config.yaml
num_hidden_layers: 12
hidden_size: 64
num_attention_heads: 2
num_key_value_heads: 2
head_dim: 32
intermediate_size: 192
vocab_size: 4259
hidden_act: "reglu"
norm: "rmsnorm"
norm_place: "pre"
norm_eps: 1e-05
positions: "rope"
rope_theta: 10000.0
rope_fraction: 1.0
qk_norm: false
attn_scale: 0.177
bias: "none"
tie_word_embeddings: true
parallel_block: false
init: "uniform"
init_std_qkv: 0.0729
init_std_o: 0.0
init_std_up: 0.0729
init_std_down: 0.0
optimizer: "adamw"
learning_rate: 0.0063
beta1: 0.95
beta2: 0.95
weight_decay: 0.071
lr_head: 0.0147
max_grad_norm: 0.5
warmup_steps: 209
schedule: "cos"
final_lr_fraction: 0.1
batch_tokens: 32768
max_seq_len: 512
doc_mask: true
train_tokens: 113800000
max_steps: 3473
dataset: "wikipedia_en"
Each number is 500 + 40 x the weight over its row's rms, rounded and kept within 0 to 999. Layers, rows and columns count from 0. Numbers have three digits each. The size before them is the row's rms in percent of the matrix's.

# layer 3 MLP up, 192x64, rms 0.191, rows 162-191, columns 0-63
092:497378515512546507501477496533453539509511508425492487489444515453453473541524525538495560540538494588529443533546474532526481579425431484557537514487546461455512472449460468535521504513518512
099:482531513511502486505530395467566452477461458484522448447450538511532501497556423467485498480498506521495403509417454496520499455490493525508604559499544446526497542562505514502496481489426533
112:438443552497493516448395515535522517524483507494532493471491474465522498503452500515512553550561430356499537530477439479496518491509496424466448468562530504456523505505474500489494508564541459
118:453524471534481471586528462525484499460443481565536568546553493451529487539509483566443540485450457504535475412470484505495571574484491507468468401496498469465530527490534514536558544511489525
085:524563457529482503495494429512515620488452478490474457444477540579462522491562505561468495514511518466520482487483454549493435478520499486507555491469537581456495539524503493595478556462438518
096:538524416465512501592465508495440585485498495488512466435560487458550525490466531509478503484535518526542501536438464569569555529463485485425497493487477536443473422479555503528518503475457558
089:529538538506537485537455581469450488486484477445516505546552550502518518479541584459528508541484466413515575475476512546533589443534527503500460474416449515540517453548468520504550503535539509
091:505446529467522529510555454536453545457512507516533458481533584476454471453522465493573491465514505509502522552543486454530553444499511454469495357527482467534413464498495484547544453484522490
111:495456457474512523538452551474428537513515440586473549450515470501594478487448495500442490448503555473416515503457567445416514474512434448541471491487479507484524472552487515532481512532496536
090:530458467581556517471500630520500498545450543498445523549526480440467475462543553493521465502506429487519483476486538454464497487508462550574510515503487496437563504438434526520440526476494496
104:518513479539442438488426492507575517551438457559482525488462429432519545541523493496547475498480437443495486500464494488428541533634502467469442529528507523491491511504486482512457449512466486
085:495539482540486487461457555534543516512528474535469575495539510513495533501434492492444500453446457558489547497520488603492516528501457502455516520471496538452531504506605399485413462458468529
116:465499533525555554563543509442503481523484485552533500486475559528465547566524473491425416488522490454544492496496513525481460470504506554446560562519567466467464575541578535531488534561492467
120:582531504473504514457443476581454519515483468507462474484444519479461482446493463459466486505478497523501455514470422453528488422453515535448519552445577461444488542467506551488423496490452428
112:549448497515477524509519395481480471493441508479473506439484473503534506446458585424426508539485530478456544537518515559503521506518507515447490577511538475470536511494520485464455464626500531
095:416476443504458496492519492503555464576481487452404469557462487554570502426486520448544504471498549469550499535545543487480562474476516510535440524558510518457467570526525479483446548498486521
096:533529542529589502483599526479517472497499547560464431464482516443530493521506465516479535551580491533530495504534478536530500520523529609507502536478400517494521498473509577448491536449535507
116:473505543505466601515463502512518522459611447492469523462505481526455456533507576493455530429495551488508479506507463506526414571506475512452500511463473471560551473591484518564473493489531492
104:527503501408473491516499505446481521507539428459476493512547458525533520481511489523533474534444593544500528395452490438411430448521559499492501454491503552497536448479472502544530498540476448
117:552458543485494477607504515504490563487470524514499499472517538432483443462521513485497469425495427499578572455437475465545561462569444527552531536467490476504498455530540503521478505483544557
100:455473505384488548502437477533512521470449532577518511437513490475551565523464513512470445568528500528473477492475522457501594477489507483434491558494535526499467473480481510479567439513515584
102:490519517505486487545514521515477506469463461582465546507489557515396514536545513488540484448538462511463482446515458493467511547572550448559431517448580491435505532568474576497514517500461461
078:514464528490495440504492526543522544473462513511580505508499478485575563428454489463503476497440497486407550487480400516509501463488477490534554570450565539549464452529472524489568565496483496
098:398544487577492546473474443481543520528441496465508532533457412521492516499504458446524493545518490487553456439528487514491499500488536534460548554530544487516439550496525502488437429586455523
093:553503512444555546500476525540471543591503487492512508529537565572511522531559495529508490493579446464490473457513444538505528464468550548496540511518621510558468443456482521504487464443493543
098:564554454513501502454524403513520462441511487396528472505524521531524541491430510437447485560506550442577520483522495460504529470547552443519452516501468557446468457531462477515516510506534473
097:533499484497524489578553550436473567487527506483484480530492475436485496552516487488500459488551496574463487530490634531404502460462535499493503482504512505412512487521508481526434563537554468
101:570477508493476441616587496468441543447447478515523499490586499492508494456461543533513459486549443530449504527502503457570448519527464513534462527499529526412471470518494540451496484499512465
104:463511515543478465499538458516576520523464515498430489505514555456533534484440477591496532513398509516539475502466512479469474583533424531454516462560485486459513541523576462465544564470534500
100:504492513558499623614532479448549522450485446517506500526511529406444496515484507557478489438527475500500491543464544517436474504441513501538442506479550444560500486511529502503512523466540460
# layer 3 MLP down (transposed), 192x64, rms 0.179, rows 162-191, columns 0-63
098:489514539443511518490557504548476533574505501489478465493509465513457491555565557532435608458540478463457515467494512497549526431408512466481500510468496481472536471566461523459519496463558586
090:435497544582547468517571553501435471550489553598465499532489463521487446477518508521478357479490537497436491461529512526501500493469481512509510511491439535476503543541494513456529494447452507
116:482509475462511565379505505465530469588541473531547556520503472509557457497527522449512509533503456485495458490476540553518585555514545473467532531526442462389497516467519464467482513532487474
110:459547580519450458519489530486444556452449497551487497467505426519461571483532526470553473484463501524513578559473456467515533506479440570510531505455511471482597496478501575488506534565497524
083:527483509522482550481551458598475433549564489518438507489518528524505470538459443504460591514428443542492502529394536483518501468464502469510507530569538494554459467469502507492523462451534540
093:495479419556487501443530553478475412571433505518416468519542551520517537484495508506467499490495437431518498467561558487501507507466473456507532505454483514455493545485518567420486493541429549
088:463495481485499479488522532469510479515528485464517466504432509534558427502426518489535646464508494500485489491494469561449474437527525445456510433518550442474529501558509551487528554516582503
101:439532466586524451502500449513524467493487481474510622550520511464551556476488524562517454517509510526511509577426503465486531536518448554506432493494554517473521502565509491493564541563501452
110:417506480502551472516500483481473487479534509492481538477491479507551525530423484492480503511576517483516486404398518441436485499557444574523501453531467551502487542542542461580465555554511496
089:501506495481465493434498424523451543493539432439497519514554539466577513583474443546464474533516470523483457469440479455591512495435491499445476512563457484491473442516569490552499467473522497
107:465489417417506457478496532489494509410530480585490547521571501523538588565470454510544514519502456565468455551497427489450517530503516524530507541436507500491464520481494460465494461514507564
086:477435466404489487519535470490549514538439477495539515569522503427441515497526513507466473493535508454544540493484552581512517503501508545575539448513523533490558509561407499519453570539465479
109:563451512519468476512546487404523503538546524510503503529475469500542473453571545541555490522536533466441501522469444530504548469435514447487489508484516408510457514538540507576481492589576470
107:413545503487483425508450503512454475471511490518402482537553486491533436566501505536479478454516493541495551466538464448505513454463535522480482553451477586479511508505513512362494480523501499
117:484509519442424495486497560505445498526483471380497547511530509557488535482481502506538611494461570533544532538471552444509540527468482484515509466496514523523529473381554507543494523485514489
100:526498506487548536524562540512511485555523503524438408528520490524528509525492536513504450548662474557495509459491538541490507441464490428463446481494491482540564497528528465482425500501482487
091:549520506515471508471465503497552444518553493511432535502494551521577582556525428506457540500492495515468513556470430521449506467453543506496503484556490519525466540505601451523468399488453522
111:498453557568502532520566519626467524502468504474466444542459484478537521488476565616462493477552525490491510521510477508555493531531436553531525482512487491471437516536508502527484480495549584
103:549506521475459512466445539458427516480468541535529488550431430508522519513538511528519480519472468434478452523523540531514525562572532426464513537522438438486519574544490583515433497512549505
116:502561438531518493488462454542516601502540493548550518488522517567519501452486482477493413519499414507517492494498563472545473436456537465506501432496540594549526554472536536543466476519478470
103:467454571504477545527538431468500569525519485490496584539457478442489458471537488552522568424523550486493497482481500471522438535573495496507597493476485513545485456547407538511494535533521500
104:519541523442536410434503457483550532481520529514532520492539483491535566506523521457589520522503431493479538487475446517502449534438511532518535517475510480586416522460589480507510501520537575
092:481489569447551495510417504533529483418515482462550542440495497470519452522477514537543615415470574523498522503481490454443495480572463509502536476506505474514454504473534493499548457474523429
095:572453605502520492441479452425454477532498601526430500493442502440517464497493468439511486566494507568536507482553505553553509492569495497472503534488481494524519539463437559486503487477493501
089:473522466515406470545442502554501494540532534480501548485518580473486496542495450572529585496450549552551512486487499502458484464395464473424483494546479516522521454536554460493533503532472459
104:463457491574550473495588478551482445486444477459503414515448570438517491500486461508414461535499528497550516448556549491487486554477480494516467525498449503455464477521455533447472488459566536
100:571508500525534472501492474495521531452466496472509501515449510457484489419474548523510475521466487578539522508541481434447496532473366598472515519409474536480486486477460551503543512540451469
102:506502447508553508510476455538480490455503450452567457534561532499499505544508511563550508489472497538496406517410495548491433473484513571484439506506478559531425473560479484568458448522489454
105:517578486479560506490511480549560530495473516567519479440573521462468515547494527480469458448517387467520466550504513493578499530465459570511519514481508500492579517519479544413451528534464497
093:517556474450511370447578438463483482501497561524470519488512520510526503493434501426554492519467464466491511481423491465526541543548492588513462521559464482529474445504475514486526474512437481
# layer 3 MLP gate, 192x64, rms 0.193, rows 163-191, columns 0-63
101:551506504497510453503515425486532495437467474464512485416448578437468547546540460481538518560537478488455443535441441460503459532573542507529549523548516457524475517548481544547563481507478475
108:503529401479423486499434478499523509436532465464522509443473474470507515485467410476482528543432522540532497506455442539558511471528498471399516502479490468536492482503427474553480483593485512
110:454570468521403485531503492536505522456436437468588504534572548482539528567493463509522551461463469506572493466437477492535509515481494476460473478562501504435573499545496456522525543532517520
084:472438556537556475507502529485527464537586464510522479461516536533588539448532464463521533509500456440504551508483443442489517538566592518499553473501475465512444477512548445489536561473506557
098:532519420440504488541436491451447540544521479482480491474543480485569569508431533521442477472596501530533519560471468539569526505518524474430513481488486504455491423502579478464481509492453520
096:516476420489448497506506424568546473525499534486477473430555502451523581584501448532484470496531573519475440539528474452513488555425493493486489471530571462464471542454497473549475484548516491
101:534476493471535459505506535532499499517497577403529523513500508509569490560523472446542581538499460476581413496479464506485525424478532467427518461553464498534522510466547501536524579543484522
101:518540466485437526464531503511558512525523469400559483539540574464494535499492504510591572493519504565552486550499478553548442537519578557476523476449554526484510475477497474455472498497534438
087:532449492443471491547466484462494419491561497509520505461471509500593579511463475552493548501501544489513517529521492520509488517513473427473515459426499526477368469543525441416525538483504488
103:573455497476513498520455495519531542470570504421448562525460513471516536546484577534556540443540523531498475512484479474516405501533510513470472452489481476585543418481535529427483497515504446
088:495502517480443508492490461488637466486482496511440519521477480496589470491538507364535511454504520543504503525434545541443568477509484536482479505505497551474466544491517532426474531528473495
105:531529473504462449508468500516542487438562489433504528455550478482517513523490512513583590516523514546513489570510432472515532489541486441549461411500517502564512415524455459434541525548488484
109:541527450479445544510460450544506506505567444520453514540502569441481547541468501474552547475469476509484472518469472462500462439568601493400480503453557498520491491530509547517470497523435453
116:486496491555484503455503467508580516497452499416509515567451530539541548565500422481534491419511488491527488462490437558444521440556543476425508466531505486507411494507510526471474541510441470
099:529472472456505484475561457511535604494453486414515482520605548481508522530406453566513545565466500517488514444496529555484398481468486476465502506496492518499508479519532500527576493505501509
094:536512471495388494507483485515456525511452455433520551472485525509515506521517550552548491495438536560517491543469521494470536517507517446541469460593593477488498550525566477538459406515473479
112:548404474449516544505533525481497530411482556494477571467554522441497543505452527509547573507559494531555502483487465425438467485510491473436458520507505430500434415506514482516513505481488500
109:518385520441474523556484466472486578485526465441489482490502541439522512579475495480566506510549545455485508511466452487458458528567508498487478477557485511508463449482532572535524556485511411
107:471477455470528500508583486538486495521520474489547579451522514545492570467485388484528528460509561456466437498459540484470461434501566458489490418539519435500449509469505516495559513541471516
104:512518487449497479462527460453447530484502508422567477471448508510521510619522478445533594524509465485536496503508505554529476525570499491517563426531463516487537452434536459506530455524446459
102:552509432457498473483504525481541539537477502426540538527571503532556511470448479531558581522479498508522455461463530551483520482469513524466466386537494443455477483443523485414498553548492476
090:514516409515497508512539464411446482534534456491442489489559528507504507561490460480524549440510516521601474515476555451545491526517517538428485483537479509495548456545537434548440446544481537
099:496493466586423507544513416466526513489494487460497546506464491498432479483483482473581541473545485439547516492500483542462486527522509513428581459535533467511515531570524490515541519589474415
093:486461530557424524535556469458577517445457530475496478483495487366521503492486512421562508517471541557518498512446499502455460574555532474476468538478531484483518534520536505552489551543501460
094:539514402551531516502536450492512456452557494438549458500549555524524540481452472476481520466500578515586493510527492471495489464543607450491482496522483489465439432555469482488524555491500459
097:524436468479484499527565441513478488450461538444511500531516473487505482519508474489479514454522500539485481581461532507445410417536471520361539437499575516480500498478495486440476491557486497
105:526500462533484551452479470507552503516552491493504535507470503424471529543534428445471520501457592532549537510503503558446525472563555423484559434486521436587511463542527474525527530502495539
104:501484430449468504493523462471566540525538455457454463514566617472557518507457452498550559510473548491499497456493467474522502557562511499465508430524523477444555555533491491534489514570462453
098:537486454560464655568543456452500503473471463498507512496511516471448483473480468556503500463513489511524510556456517513475482482462541463544397491481532435577474508475555487486493550489504464